config.toml
d_model = 320
n_kv_head = 5
norm = "layernorm"
norm_place = "pre"
init = "uniform"
init_std_up = 0.0281
lr = 0.00736
lr_head = 0.00855
grad_clip = 2.0
steps = 6305
Each number is 500 + 50 x the weight over its row's rms, rounded and kept within 0 to 999. Layers, rows and columns count from 0. Numbers have three digits each. The size before them is the row's rms in percent of the matrix's.

# layer 10 attention value, 320x320, rms 0.0662, rows 100-313, columns 128-191
088:456479505464521442566499473532496458465564443487491554565463582440489493570425426483479526485532485452480523494495548475493465520458475448487462522440504483511510463477575565403524476477423416
085:540485463632515563508531554565548498509436502574543517470540400505453498478424572430489483455455526535496509542458554540555484477504557573444499496545582487476565534486457424507404420511607533
084:448505456448546448571564540542463510422546386479536538480402538482408530520576538524586494458483516448355525578509509502468495594588485533512600462495425516535501428546377516531576509509498505
085:456537503580462454471503463535401571501478489507426509560512551574510573564579550454487489474542524609521394490493495544498435384599531479505581551501472574515514506553452488479491590490500588
093:468527462505498476476503484492502524541460562534483592445469592509459469464460516551498544461538563446634456511515597588510499552524476449448490478432446496478404503474492457531542525534524590
089:512507424536503515537484504441512419371520543525488496622496511552519535435492499576554509549481562508489550462428463516447548510540474513540408551524447480557465493612420487470437478579535499
091:435447631494545512414517480448495531526609480480492536607464588526495466409501519519493375579473500470514527511464504380388423509482462571534500506455569486500465494416514500538442515562472506
095:640553505540435475535570515559493507535476481464466471540475422507533482483409433524469508440474521580425481484541560428502387545495543524539482445498457468519536601456553613479567466594513496
084:494488540500436404556505436377503532482434481479423564517504520422451472540505609415546465501538474493463473572523577475515477493507503395480502376447529528564529520509500394560443538603535455
082:622545459443529466478445545533539511492474476481496485537525481445480499563549429497534534481508484513507525536521503436560475498547474504518388496490365552507437463413469388535487508549516559
082:507574530481586498526587554497437591442415549509559515473363527476572524480595455552456441461429526473537548433475559454458500533586498544564480506540592503576550446542449488525506526417468598
093:535487525510526462530422467480491460474415497470556477528486451500487458462487523528474583502495441515481571427546537515414572554404476545529434524547393458463507504481388635560499450434532434
092:431424531497536475516472500602523487544484471455469497532479426622457596509475516616542516499474505510541557511547484494510453445432469518514427450536508552481395500508598518529538496570490486
090:509487448553565465493551479540462524507563535468491510569480506577563478527581419493494486582523456548494532544471462470575591472525523432430487499490477570524473526464535537507479459564418494
083:505480620457531454526559588493484482511534586430471436506564548509466493577510466529567417535448438445510559601478463471493583401448515461540572510441405547519533538406437578481417532552506477
087:468493457491529520510458466462385534497524529472485467480527498515519440574507557598472544399455474505507503524486597472487483421492501423432414497614450444511439475466420417513385594535551480
083:541479544494530538569475534474547392462425609439447552478484454530553507531478556488467457442473397529492469502517516413520535425507524484453447546537591533477467441567421568511538439519454510
092:500601469485476483506498503494538473484585547584534512450435523541573458476519462508421568609490505586544528558475427478538519538628502482479478376584505461437532563512487505570597343518433566
094:421528501416521457556477586416531488466519505517511520496490426394444506570603485523503490524514485503596559498515345492544603468529460589519505518528548524629524431506442418476523575508467445
092:423535579604553574469538545481554517492432567525446499513538498518433543512464564503478460496503410458623510486432625499468403514427495537495552491529525497478528451490473473549473486505557469
084:544546498518564519445529520432523542551425464477528445444446486535604467495593487547477473548486557503534500495506546436585454457567515471505515499414490469596529492467455501451502401460564439
089:556513612461519517526495426560541481527441443444626505508619480484582521608527507500465516448454469527517609551473473615476449448566528574492444499508584425539456472457451499560504431590470517
089:487543519507542519511461571580467529491448612439441521603496483539436477500436445572500472520566541493545548581496516416445549478517514579532387507522532496530472538585434504478488541528506529
079:417516518492513458549453526407455493470536505576560536465438535486520530461474538534526498543469500468573525452377536409481506411470488565444492552508547523505513525524463423484509593473566449
084:510480515498495509445466552485590449575535483485592496536484529552531500561375390461414424490433581583490493492581571515481430463476480391469484501469532444410607487441600557535482445540441472
088:501559525496405512444442486525541372460504608448530515581497484369515555526462566475470506466386479499445471507447483516564525443543406435510516417555502516530443505602506406508608476479553495
087:544375509486483481447460517500557528403448494493521459452518569507529507454417582506495498578511486508532442414552501485457594474585578486435574428527455442501466500527561450458467473467500517
097:498519554511553487472508488519624432510519526532418488417485471491449519457524564518546522492486537442497579466487459539462504453471527599408498449564524552462530494522457490562443519529516479
103:549499502520520496469531524491568531485441455511487513475434446512562477419529527447544519460482526512472502519558466528493529477525580379526446574461509481549543573468616496458516478517477522
105:523530509512471549486554697582553466454573455466538476492581493473448449537519452544474535522459420545462447483487512553595462470446469415535510507549494569557458488532498480507460475603506500
109:570566622475491444435394441505490532451485514460428471516608487499528479533594432545441541564468541611478505512498501550509549469495568504532487405477545446504561489432520508497513498466557466
108:521536519570540606564532545466528475440486490529418428471519524532461482371503531547338423511510459523546477389442515507500439562461520550456591476503500544546556387532477477529453451549553432
106:479475520466446478456500450551532533500564429515485470539507435547484588519451480420422531410533494480377389510526491527453485519464477420454421448454389567407451401527565548449415531484560503
104:471481530481498560412490460476478548417480572489348577534519460542466434450557573508457473522615498624556554548533431564480516514599533484508412375451459549522409549524486545427487493483441521
104:595528516465450516515518582541564420579480564570531490525504550427507460578537553569512605483480453519403427441628478405474452469543584508554549452538479543449460510470561584519497509533551602
106:491514503569448523434490467461429520517488406516491512551480520458462419614486529573475525401592534554487530434561458587464447544563543521526538502486554515429430408434495508454532411441501588
098:415413473502409486550465503448529474516533506535456464521542528527497451484505534506425525516440542508538568573408472467512543490432477570494465472534536514412542566459621494513520577514527489
109:550492544503536460520530485398392516444573394511497391467464549468497552467389412570615556502451436529442450470558580485540587507510534565486512465496583465519490573523443462483517502509484511
111:520437547465474505510489544477524613518433448415534535439425490563547413559505406430406566449486442524498497493396445507544571502433489422484586465561535486534532553429508432510527488512522509
108:461489520516444544430482403510496508503514416468531503513434534618490498368441520445528526503447541499435487505545432489491469510492515482526447521533496478593520505482486389425423571512469568
108:526529481456486486450516522461499496572421494527469523464428565517478464494454514552449465452466579524475487539576506474469399514449625450509546481517539514431501545417483410518450580498528442
102:507538498436442562455518430543502434503573601501545495522525494524526417531559515480417550516476422426510462489467497486502536541519586554490477440492581565443501445455532494526488537432448538
106:545525502502636496448439536516563515445605458508542543480515425457460514544568442580450553462580464593554520518472632491433474464531548562449515475515511466593417442522514486446487474477481552
095:486481511489546479515432529574458577472516547476569433513472468511459512549571560479520537541514480457485591469457487475447463477503412509453493418581479546485486464518574520451537570480481539
109:544542510525479496539443435493506390437449457466470511574498517521492451490477462590597548504509469631463397505524503549525532556534575461549503458463499484530454605491464472514593423475575466
107:422565516510507558454475538462437491522459563522586554560487524518511549468562410455433509472509560522446509512413465492531537554487520508549444407494579551564540605507494499485507440480431519
105:536486492432591539477508511635488500534531395499493472607572449589546482400480496566438522472570522509624481526464553505537463461514482537546510527498498487480575535500508537507418502520557514
107:576475583481535493558504443451437588447523511482445461377406488427536468563576493501433591498418429469572477620484510589532477522503514480582491534462536495519498490463443432556447458511528456
105:506602512461450531469449465491443461495520565506587452437546589485558536569419610522444512537546433496452551571443502504542511439601542531458471553522519479483536399456455550542603555545465493
103:468497478487585435578506469498483550489443477530463477514480438478582524472426489479440418461516521464516523553497482470425510568430380471512489483589429608578473563571573561528528447475485449
105:505429530477493592582533498418579512467574477509388510525458524432518457575501494503605561500476508584529481535448485416568538518607442573540515543492463429567550467492476385485579449406515428
103:517526432518522403576380429500533493596572538474490539500595541539530488482505570580524519462495488513513458496566453509517542633491526464513465566405419470454502554585477473419578713540472496
105:529498508509493530525509394552507512503513477555522464417540599397461433521498509546495475558418468376427560549458477431547530578453461519514450510525477510489530530531514507483523495546440465
100:492543528525480540511538511470503413553370519468502587541534432428485550447396540502472523599499542570509491491453552531555531471533534562509525569443568467441506472478441506534407523489385523
106:430473534551572465432497496485510619402426513488534477602520454518608537545509544449493466458546428417518511503499584510519494547554565533475404543465442546494482473563457468536484560524613500
108:490522508509488617431473455516496597403503498522527513615479419469516518532421466588511516545459470453510434519412475589516585490508556501562453375433440422572448470499532537510449443481539546
107:506571438457435554619492518465564438581528533396454526522518507561481627424588487454524439505463512539460415531542526377574468559507448563428435484379518521524503524508521468535513524557421495
099:558476386530568495488598491553561508459547570466523563516507546630523473516547484461450568391454548517496553549626587526442532484439475524452525571470478480446531529447518533503497509501559557
106:492556536510479485424526490443536428499478518390469637457530512397463609494489468516438544466468504457464557485558501512478568564551530438477563526460413465485487452521540490520529464423409448
105:399530389455548484480582495520399483474544443526510476507512449434470445545539505532484494420380548447481529516528512607536428497464576441469562465386520591447442513441455517485512522452522485
109:552479531502521538556601470544529474478455507537505525507580521459464459493416497519463479436462423467499504520472473448431467391473520439545566513439527495455396523442473489460448448531461507
107:538425459543355482598559535475494514460473394498542511526396499497522466434494563514508525544480584544469459540565534450540496500485551486523571473446575471463488420513401481452424541495525539
104:648492541538515522481387519525533510526506545464512447608463481533528499503490496557582484427571425490447554544526488497457463551518485471512456525517464503545528480443494447471524483559434521
104:417502554436449524526553592549538518538485463530420534483482522451446470540528582464469582460497430526575459510539482437592379423493549494460567461482556489521496542499537470484548449421477540
106:453484553542590543471484492473561541583564559493538589498495449437509487517499486472490538535553382555454516420488533463549504496526584523505499469521518489404397481594651421494523528458477393
096:424445510474578534552494460496581567612483473462491438547507537544440435569477533413498498439417472540606566514434513460441580414466494493597403481529495484559433541477526476500485547489585412
103:435531545557465521540448585541568509496489584496475496613501350516513511513480528544507542496528442518503521460537551519601539582520487478578453526436512427612436454520408521504492461444428452
113:478528506468399478471467445529566553517518513461474447454539553503462529424510556590512479467406553451549519484506451547531481453619531499516560616559511480523581551444528457547516563457424531
103:482515508419485568539551580426489517541429386423488555548549478574330502640500532541398456575487520502459466506559536557501525517437482540577451545505499449558474534530486491491571556505573483
110:455529616491590447493470496381454550572566531480515511475451526613462405443599455490536553533515554480493458452575418482547431429487529579453459474500520464567525547487536454508312533493559489
104:551552548475467490426522565553366484567498466498524483522462510484582622533578499484463577565404482521448502521476506547395451563518524513532546411443532468503546575557536463580488450492506575
103:481493497495549456470521478385377549573499481558559470520420426532493505442515452571442523445498494566522545512499539480504512528493521456465491498434631445392506477535475547562587559599501564
106:453547548528522539463490485460569488450546530413494556486528507509428455486509467475540371513435554547408515501505548587494495614603503482523530465569524414478454534559415473370507554576563430
101:482533544479477548520477572489433485459484465477563424507552533487583464471515582452534363511434489564537500549458504391622541440526464454488525475428431419449533467563449493460498505601486504
106:489489399550611461491467537453602513512530450471458507554446469481462484500504559596565450534474500457447452422517555537478486521612410508493482427451470511594424597463508525529520476521497416
105:511525508509503368452440565425556468536535593526498446589485513456440490500465551449558426409490543533612529508525555475525458452488481415582490502441501427579452499525493471425537460541498546
103:492442543479446517420475569481539417498488492431456497494518456553527480543518502507514597417371497430520492575518517444574463467482433516482529507484502478589451377524509512404486544517478594
104:500539551557520566498550520455534510551506450510508468506442501451431531527571522530501444535544506517590559507452475565458542416394488530539540574503512517523549537550535484528515403445562569
110:507533574549512440516513429484627444522440515441433608479494493411518579544495515534572471466470408504536521556532508547540465572536461423508551463458511437524503344606516473515492548464545483
105:463476416520532525546527410573375464499528411513512516452568502471389458445472483513599524467432562482456430544508590517432480478522493524441516520521462447552477481486597576530471484478487493
101:546497535452576520518529517546524476576476520614542491472405430509412599464535512585454514451484503499466561536507374453521524462457435554456552531511506577516434605512521500525521430523471454
102:511382442507520570653561579536432573539544547413607533482519495564491568502564507537532519488414423435543496459486550540436465573485465528548577541510511503553533466463476484526517588470526544
107:473568559492487500459395509376532544497539505546506568411517551574501428524455617478449494493486483526542454456441487546458490489436448482469612392452468522566423593476482455524525494482439504
103:479551557475435407548454427571517477452463366498524545494500525531412498460484509493519435523480524479481550517379575522447462537490556466491525512478548514558459550519430504459547469539463558
105:494458561531516543539487602471622449477506424491582488524603522550468387457616451477461491550518555531450542512550469488482578472472527561533477503555379559522582398462465426399455482532544571
098:557498537519519489465514488584619444550465527524460580449492508483567450534515606509512477494465469464429458475515494458479582477543434594487498471587547428482470467564472510471512547416596607
106:377455449512528576420443402487474518458492538503460547456505511495496511362538478498493541463589580566607546469534530489459489401489451551537440540470447461552553549543500422617506552423452544
107:465484436421495526499619384528457492509432601582529547613384582479416487476493556523514536553460405422505547506522489507457550542477549513497437576455355465485601623490493540547471541564494532
103:542509548500526467487440579421477461527530470541494452582532544441523491490542505435485428542411483479477438588411482379434456473432536492596501432547427532536506520382539566612570486396421454
108:564505548466554421397561554578454529548549501492452442455469492384455492416473450514545470521472529529441492435515472449577539439548474448477520533561622476463537599404419467530439537553522537
107:490540603450462608548448565485536508478471537557451450518486562428534538438387473623576497469517481423520490573495519530498596460459465451536538431598436575520484513529516476472469564452495463
109:439510483485610495448513503527470380437459449477514446469537438535476532540467510446538500517467497493457541440512477562474483478522543429527544457559557515576488445434576485496562387512451471
109:539513440565443570466461468411578509509492489586521476418537555465456482452532545464564560473524425457504498436450397406590421422466499501554550563511479520501467508582542448535488610473528602
104:493421489510489494429465466612408480497385397524505461480497482479476575616549550442442488507592444436538525517440528512474455466447495525517543493515510538513450540628521596468489543590525528
113:586500557520489519588460485443428467486487426502400474449536481533559443588479470552530439511555510524412522522496517544535560507456496501523420570568476454547455571483564512488450487508451482
111:463535483511499516417527403600515477521432554442603511448399468518536480475510444543532535450546422389442500519508539575488467519457549569544502468578503475559474588517483458565527456470429523
108:386595514573559501405548427432444513445488545515466480554451488551449611450528559495538522489482616430501442460443486477488430524455468462509491526531555520576604569497557568491462459466490599
112:572448471438368553500502472470462575351484513532562435498572441540445541523481581462399588478572535515471529604560447467539483384535460539482448591569460483444448375531467485501510443478508505
107:465546485425524410400600541491506462428501439378520538576503502495434454565407440424536427515431495585506482549445617598497481431507486497570432459447543527601506437428465497501455484523474513
112:460589467510496473449444487583576570542506527437465527523523443568608481585441496511435467461494471556481446468521463574528545515448484455497478486474519444440435508516548589570490513565593536
109:564526561487534579571465363503556510437542490597482454574497483508472489562475509552502544493443490521555496552434510553446437411536553469436499499473501498469497495501508451553467503518610430
102:513451499524464432521488536630544544497540514574400505452477477574446441489505496486473544549460544463505511543564427517536490513473438489454491472491526537554580585579504500423535458487562497
111:538529494478544477453455485448457419531514447460548482585478525449541513384449469484595523545530597443453486482473575500540565538456458481544521533527394457355492558541493456445628481503383466
117:525501469514545485472554537433430499456475453410512560471495556480563486575499522538533527533539440449408523435447463529515532448491442510513596484541479490555488566594461489486483509525588557
114:473409555385453434526473521529467552551452636494498554465538457497394538429432443490487506490539574497533429615492502441499527471494454470533534466531435454400503491560535534531524496529473547
112:580497541524530498384508484423470545447381456495462464525434478458566525525493484542562441399462484508569532505475503394494584543391586397540570419455483548385468528470478510500458492540466520
109:547562542475423508389529460503554482517485466535446386585488547539524456610552524537526516435468546416365502547457423444439522404507440445482499404551465492559564497382473451472447453517537494
109:415557518522539517515520501499438503480486502515532506487529544519446434500447551550401543536422541525489432617505603541502586559413558400545492445478608549438455491478498400441521573437489452
103:556507522456541513548503447540467530491478575512504548503554557587589580584556514419537456540544474487581557542520520443521553466478497497408494426441478478525434518495493415478502491547599485
113:503457426496512522536453495432500440455502484495467579485506483525589535529445553428426467449440600552596520601536571524466463482473485489592406551498503517494540587431615454436514514515474495
116:524574554465499521477616535524541486447497512477460512452470470427475510451502495447400660529560467536470554485558560573536465511461490539545522475513439552521499530418507569525558430468544559
112:557505523515514545506498505474505479488426521482430479477543462547463488499483578496409459502500489506477513521497455470511360447397456554556572524492503587536611526508498482540496509515399505
117:491489468475489516551590534546477433537511529508502446538547407442488550506556463477558567540449554479441517504452509522461432403516400500504498486516580530475455476492504609512473475426477470
116:540510503555442417433512476348583517489443392455531532438543487541480440593430540469452489553485472404502550589508502531553491639533514521371448535550492528555466455508456509539549489374574514
103:491507430498502468483360545315550558495440497510602487501473632487423515486558529533496487524559379469536568478501537460497411474506471468428467514491459458529476504452553528590430578489506399
113:473417430430506501555505540494487462564504397503502491541525516424458548575566499495524510532472396443527561478488462504451583562486478434470479571506454595538479547458495534515562427452507491
112:538433503415479567483518466448569507495535493504604505502486437486543455548479479501492513480446546515435514543454517517542520484530509495557524588484609588489520473425506471470519540448440524
114:442475460477508529366438405494480513426558480531465463589567559498453552495505547575467458484463555431511404521426492447514482602476601545464418564518484516496558467495519497513470482431494553
107:435549456520450444543494502416493437393433521540459588507494498481529450473491531565427416502505557474520598487526535518458446527532492510530457476489459536506442575553445568466495454541453480
107:432604439506596454429457464446479565481483526403498472484522529472575513566489548576442522572452471425522561420481503518456461538599529470504586474522433570485485537555545437491491468522462412
109:530413465523459505483423484549449546586477511597517484513643492497582528446561518512464420544526514503470479496503512527489543498473469531554449539537566485523603381498412502502423610583477551
107:484499429572539540454484446500427471485532391470419521540479429491488558455563504525402487519656581565489532560469425535380553585410490529486582538495464503471465480497475498480508473463519516
108:466510495563598489484487582493487481460520481540467488461446529537497502550483509546511424515455498469544413411432581532433406470556460508483515457506550492492473380519525517557584392400540469
108:415520460512525556574536470504449516535482584554536568455545495512500486546550465513573482548594487534470447524462466514493433567561443508472432523476543502447584525539483489439470435530498506
109:453416582523475488501563424478552547563481505452505495459442440534418517527527403527510531364546481501541561462493527447582519623502542557422542570513564545403448457441497493375510622499503513
106:491520467533502470520532503597587437401512533530474431477500507497640482534502510521467533548488520468489582421463438539457505483439497476563477530452464584461454457501464535528525415463494469
111:510413540484494494549521527404548480515502498476505411521502491491547557557514555475612557458522548569468535397533542496497442373535508418545544501515471429567576431533484553497471492462477498
110:572507471466456430467488525484554508486537460488495497428443445476454412525548416533476516451426496481475531506526571485496581583365475577546513542506487559479498419419457494425406473483499439
113:556457480538491469408528419465530510481478557469473531490512449625489452531440484461589475396534408451484505498503598538469476437488523587462458472514487498529472566453516516487513464447507550
115:497466439561442458469478556565453519553437458546490521514566446485536546578582482429548477553532509553548545452441424572490507479574493470487469540452495476443503436444381443512525472515478494
111:450458542411492538472513583425552502492410560465491474572474555509526543478611528543406507502474429466597476489496624464501609461440490530476455512452533513387577604586504448497642557601500519
109:514480524567561567490460559437447510375524410518485531584574475492509403469537567593433538385524480446445538455465577572540549511474561555467581541445481505465530584517502533567590574463580477
108:476530441585523462520545351435498565543422565546557508465444597479495560501498539477575480492422504537495485494512544551624488411520508439527602543499544532491453523423500444485507498441574544
104:484524482591465586513438462423453577416537440456492438558443479561487566508456498439415399492528489389534548535447582521508551500542445490567521511547447488583471567514430516492507524630542490
103:419511411588478521489614584407467462497547513456553481464531522549492423511465471546522496578507543419475454525519495507442567450561448519556427550529470538518542497484516543459387541508519568
104:568504556487566601368572455482513479486541566425462524621567416470509487355494572481379510476465426486443525557533588535494528500496477481459579487484538498470432411476579635492474450502440519
099:553547533534542560357450579556471577532395457488420481526568491500532632503387462489502418444501441449510565489535509463493453497518582511573537446502508498542510506447519475523378454511513525
112:468616459511462413463499535468391497551458488578523467414472507430579478492583528445528400451566538518566503530463523493408464529509424459535630533491591429540530520473466460454488461527488481
110:478484550458480468412432474449466436429472410498570460484524491529521500419477588506490540527495618534567590571459451470549506550439439410486462559478544608456518505534609494502433547635551441
114:505455462535581484502567492490529518469507449473570492562532540480457423323486515576456489580578525528573457421478486506507630465502438539491533574483419510543348513490508474618503505581532467
111:447524489468436613653511443441539551529476476540536461577499510472443504374517464591410462564517455546418478491407587459500508576507452561503492468472524423558551492485498463465408546506466542
110:498434547544539453453488567560488481620499545443531527546445470566476484429593465521641480454437557497469500532456509556483513575455357429537562513458499461555483499530495511491427484577426451
118:492440474582474534554476481420547558429469493475419528442582534438469507489412473549554558475564466523494483427534498543509489540510548445452568528470491508465497440439496419431640481481605437
109:529465578487457466523385399445441461507571504489521449467511511527553406580431407472543559471402524509487485493490506491550576432519598562451508434506501513481486488540562496527599491462581412
109:394513533580512456506565523455499514431515499490465599591523474474425466495482547551589424490531546548446499516416609500530443537457463511526517469505487527570446533508397462454477510494462480
110:414474494553541490338494361516447501431474541465466475529488550552521457550559487479537486533521531453444460517542467528523476539438569471521450529575516569550546462493450513463450494526469559
111:520479464487561445417454557471488505545518575552465515474380547495592507478526489445485543515423474529535438493467494540557581471470554537527517551526502469561522445508534523507572523516445456
107:468553524527543469466502601514603491524406417463518440533476506511411518503592473415454456519508554472428437424471533438619499445545518458465584448475502439538386514536594424454433519457541549
105:494443473512616465512437380536557459486531518544484531486504399440472534429464549436473501415428484394546552488514548526474472507542489590463516443430519475545421560422497406525519507523493466
112:473443503497474509424541593459477516484417452531508408486417447470455506546553541452461476372546509533488466523489506559451492524487506518512510462491424502497409543488426469439530450356524508
111:471473565571446536454554450459461482460439384595414577509445480496589501446453445457534510502496504514482534482513425487517478450501452522541531539482499467534544459540534494497563448473500517
112:495505445553474437487515466530466530502495484522504456402545484566592511446359512560422413560462418336469441499441494461449469538494453432559462580578444489425568426452482508471477411442522476
115:480503481441572570531597456445505532445485412493420432515447551604473452489581564443405427550469532554441480453483553493518549435535507586502545455539595500509526484489432526493528495505473604
107:638433482577482406566490449420563524499484456534495506545419566510456589508533487512620521482527573417534451473458477469531494492616468488502550513472450544398476501491538493550531629450476561
108:491478483543570409506608467512386501497514441507517442383448515407456535478524564534419515551479487502487567511507562452535465485470531477475483587496552518395546550457490463473441512574595499
109:462499558584553516532563458491463414469539516510518550491470525493456491584557490451488499525527504613467504472440582404438553598526450529540412408531525557462493568535487488414517515525477472
114:524460462483419586513539526474518514575501450545540445398495531479503441479483431578412517452594513510442498521469413507509419430462472505577410564549435524371535422560589510475592483619573523
115:577367613558451481522523553494493416583532463544417464367473536481499577454432600460457484544558504519491492585464474405452472432520481427510452497530516496450485586541486567505579457513356561
110:591486492459586451515533554541453524542499534485535537533539422455520463522470562460494490472478548408574582593490573576531429504427515515532545538481496496548440544419459549527426423555483485
112:557529557477494563456494494443425558520464492382487432565450489414552540622579547430553592460542574429519553459537488493515534443438471495543509535508545501495442574432534474535521439561521455
113:556523555523447545449522449540572497487524430490503489438429501490608411507481426579591483490462477522552564515545403608443468440525511447555594482486526548585465515442482503466459497532458472
110:566481497452575572494590452490581512522538594567464472536501526561552587390467473508440492446541382581542455478479417473527539447472524497493406477480487522526494477460568533511428573458493575
108:495506437518485563455498479611568395512534518447531429497461509475510439476519485435510439441485459609499512509510508574552403376503524484571495574465550508476454458532618431554626470570440519
105:457489508476464548568495559480447527488555502509451610497489374493442454480494488554465550499521459415509576480505538519439509529489469512413369466530471529521550491498441484519471517548523477
107:476443566542528496452483486489482501478476506479500505461519509469497477472554487553492545550531494494546532392497589524498496516506528535581405542488510484521528481529559465523471483536516492
115:391521551526557463489503556447453408464500468502549514533503480501460402481588402544485577431502557506451534432501423607468443545439532487492511483482478493499545555521436509537433438489599490
109:548564602531542473569560498492572397426455586409407630534475508490498533506487437483567485362534442491509531482515520486495496469398492518460521579407519443513461551471466556456450546462463529
105:550457569513490433440540465492578498488538427444440533464535469536453440463536437561602403449469586464562533532483575532573445505539464497473580482430557502454452441581535466479494497551396512
110:454532450517473535422537569585480508478463501474486494461550539487493496591546456579507518413519375487509465494428438454637569518466603528489572473527484519454497501429516387459587559538481543
116:440507490530492448494515563442399501502455504498565481555571592495532436521558593541510427578494368423572462561564537461482513499541496569450524549554501533438502522538513455489432608502477414
107:577579412418471515489472477487529541509459421473591486452538578470502457362535498495463419411505487538450517518483531495532488589550424526508471444610513470516461583503509514414493413520483535
108:608574515560487498546486576518530430519439423489498500453460548449369528405431597530520419495560513578441458465569451481507432406523409452446589525466521543515411524472446505519453560554520402
112:481553532551413575467499544551488561482453562454464480593348482475518555502612564496421564423644463460448504523479565479529492381464518518523673556446434467495487540579569504419427571447455495
114:601568510516494512490441403453490519441485511472527436450534413569647489512428473475537492552502527504575575570526512465484530365437393579532455463590524494532523536451576478506563434537528503
107:601526476490507502488496461492502453455585583541572554549588486515523456469522551474459504422511436597533425592495508493398456445503444499620502555466491558514484550531490522476515506610513583
111:488406475499509505494407493464514563449455488575513468464576485462540506497534503432483464486500526480518539405490435470500551497587536467484517477493498545446504563446421432502384603475499468
105:499507535478537513533451487503427510520461527533512513477463503465502439585575490615545574577537449566497513520409420508518442559416529563434541441571483505574521423571541451561504505532528461
108:387484421472534545431540491515457516467463509485570489520545436547476397499486466444552402528540535473537443571384501514446539490427406507456497489474474552477532492524508459522463554529441497
107:468528464419467421528410611446525520553544461483592499493585517488522483438430566460546473476553514506446552588515565404510489509436524430521555453493501401532467457424497477493473593533481490
114:576500525430508445576517580459497519496453440459477487481534451504457520523460461501463541426472543464561456550524485640528400578509546481533452392427509518507557579529557561499461536410551443
107:510594527466566535455480523462518548500505476516548473501471505465488477487515456491517451516481571477387443473406513452488435553446513524540403549506501523500514579590530430556453475553515559
108:461522550431389508438419466478567592442543618494350488476458461433411453436554459486491434556528494489353493468492398464560485450505495448457470546574539470491507403465495498486412510412548534
114:529464473480476477504464497485464528457594387429545466406501430478578568547530438469563504423620509463452432507538462456486510487544480493464519406491521598545489487563578449484500514545525541
113:525500491491545536481465373500374610457517500510471390549516540420479543525582379509515490440466442558428438560409529444488514560507389517564378495421549454454540467575494558523462585450413503
111:560416492558535562417502548491514465497491490500458579515500534478453517516483570521537552565459531411489497624503564523551509492490497537530468467558528502472474472487446536449525543497561470
111:482503574504506454587484553470410538528501435478541494444534509474470513554469476569450511496486467496591436537505495524474433465535434411499493487544543472602488652442507420390520462520491560
107:425498567440678498463567503472461515523539531509428438506535445470418495434506469456494517589514522490508537484513546439497511533513504513508507435573441502416450598529508539482467451462547422
113:557500474535546495505515534523409494528486475551464496440419513483520430473448541516497568517520423482490385402442444553522511523496514452535572522557503562496376554529460442575524507524456587
107:605549434559473482473501548492507521502560492429535388543528415559505581455498475479509532474511554538427550490478504522600560556493439459461522468553504527623446496451475471562486518470493402
112:463581490416537500454489498526552449422397438485500425478537477443505534515536500429447486512502534507461499437481445370444444385480438487433426424512527557516447484463486449468425523495539533
110:487548501470529507461455465527476480453481535450470510444533572531506529470546553435507431545567505440482597470508478564526560464524565485491495470524394529573521495549509581551540525487516571
114:502443525527491417578523367458458500524469630525501523443463522535555481450498582445555543409504504495475481446500516471516563463545484514504562431499536482507510499500513481514464500424566481
110:548472575634491457564457647612535470484484527419435513590518454515553473531477536471494471552554432566476439503507522474523505522487512412502475525512513418515483468501459477482551537477436489
107:560546437623528440484486518486491520404386549483490537502527518415628546566501441444457530386499534554487585462411513536486491571524530504563514481438506523503555528572443537414488465455538462
112:480504582543468544495396529576533430418572487544663428505513586498505485556474492425455514493581480583482498451496423559501496528532515389438520465546546391458442454525484555544487429540441597
115:476514509504555503469467517527484484486434606587567400492485466582514505425475475502480444487507537437427534472425492626564478468304464550468536555546559530450451441514547524473518494572484482
115:481582541527464463477493542577478550575504468467577523501492574594485483572455370601412467496531518534489496552506549527479460499546479481441514487407540556456496449430589533489482494570600538
106:560462564450580535531535589463523475528494497634521519512416453498553466528484530497487420499603464552514471485496520561422489553438473542374424515504525518534430575518540493522606542434572444
111:517481526465470376434468531519484597599458497499585422491403541529514420525476558542517504505578466533516525496550462542471574519530592483493522512476451494560530538502458439606498368485425539
111:410457430525543450513556451534512497540524592446491500523604497598542429482561462556448503535576531574569488505573528532521521485389514517475453589532430532539417437539469498486570507542498555
109:397402452394522480495516511556452519505493520546484528513537527506419526474586590487435516505503422402485391435510504434554496547461463554429582450415502511492521520482498511553464555466515512
112:528411474467519457478521487528428562431474513444458583458491454495501536463495461467542437567471523542536504495521484429526498472459472459484509493504536576421538501493404501446545643625570526
111:537571523505543573527446472466466582543481555462456477565524465584521507451509618532409468407466472543490493510460524511470502551545452472519522495508421572506518505470538513538525576498536536
109:585556467494494499558558435459466621475416483627474471528455579446508574393496465470420584504542554465439571439481412465566455483409541402368517491490498527509567476463477489503498436487497443
111:504520430508399582471484451490505443507586541490461531611568531546573399579449459505514495483520530565433456546549535481415562464491542530592496445551400476405490492594559516471551480488492466
108:450437510503500399586508437486495405477547585508378438533489433442474428458463598589508580501568526485510551471529463561470491517466422489570550477459486472568566460609420451546551534385521424
115:377554439556524496525532377484559535574554493446488479456428551507489527500522620552531513425569499429460520466529552515489490556524531566537489593508497486556375487507538541436503493408447481
114:506489519501512427555516577591464636463464515481483467492538421503575516621426512460469512525484472490465545493495426430560443523529440473501494496563520417470426490517591531478510541538587407
112:450455480430517619493589467448532525457423500462494643500545465447509552470524411510497506548449513523570528583487497531464415557486560435530504430496516530432532352530532549578463470535440459
112:507577458410476551512444604520535512441516524415489535483516492535489551510427478573514489526546458541558453582415402514522568488488536443407433508398496455605487576476523472441625531555470516
110:500477434531451504507442444496465551448564528471554503520473450456573558387443489507459443516577415550511528562398495494557497436486395471566475521544510476485425470443550509558493490435384472
109:555538521387467370446511508464450473474427424474467523456499506587555539491508471588429485424535506540551477482516517512509442535586413479516535500536454495520487438479513518502573459544454463
113:500441469428478527466481438550448421496462457485529500486499506466531418471479444437521536521484541387437576559463521527531497383494398475564538548490491415564551544510684547527550552533542493
112:623469520508479494553513475415573517418570456564547460466407481520557448444542519488457503478436527518437524508506484464537536516565545543503482512479524393507489460495439415395532519528484460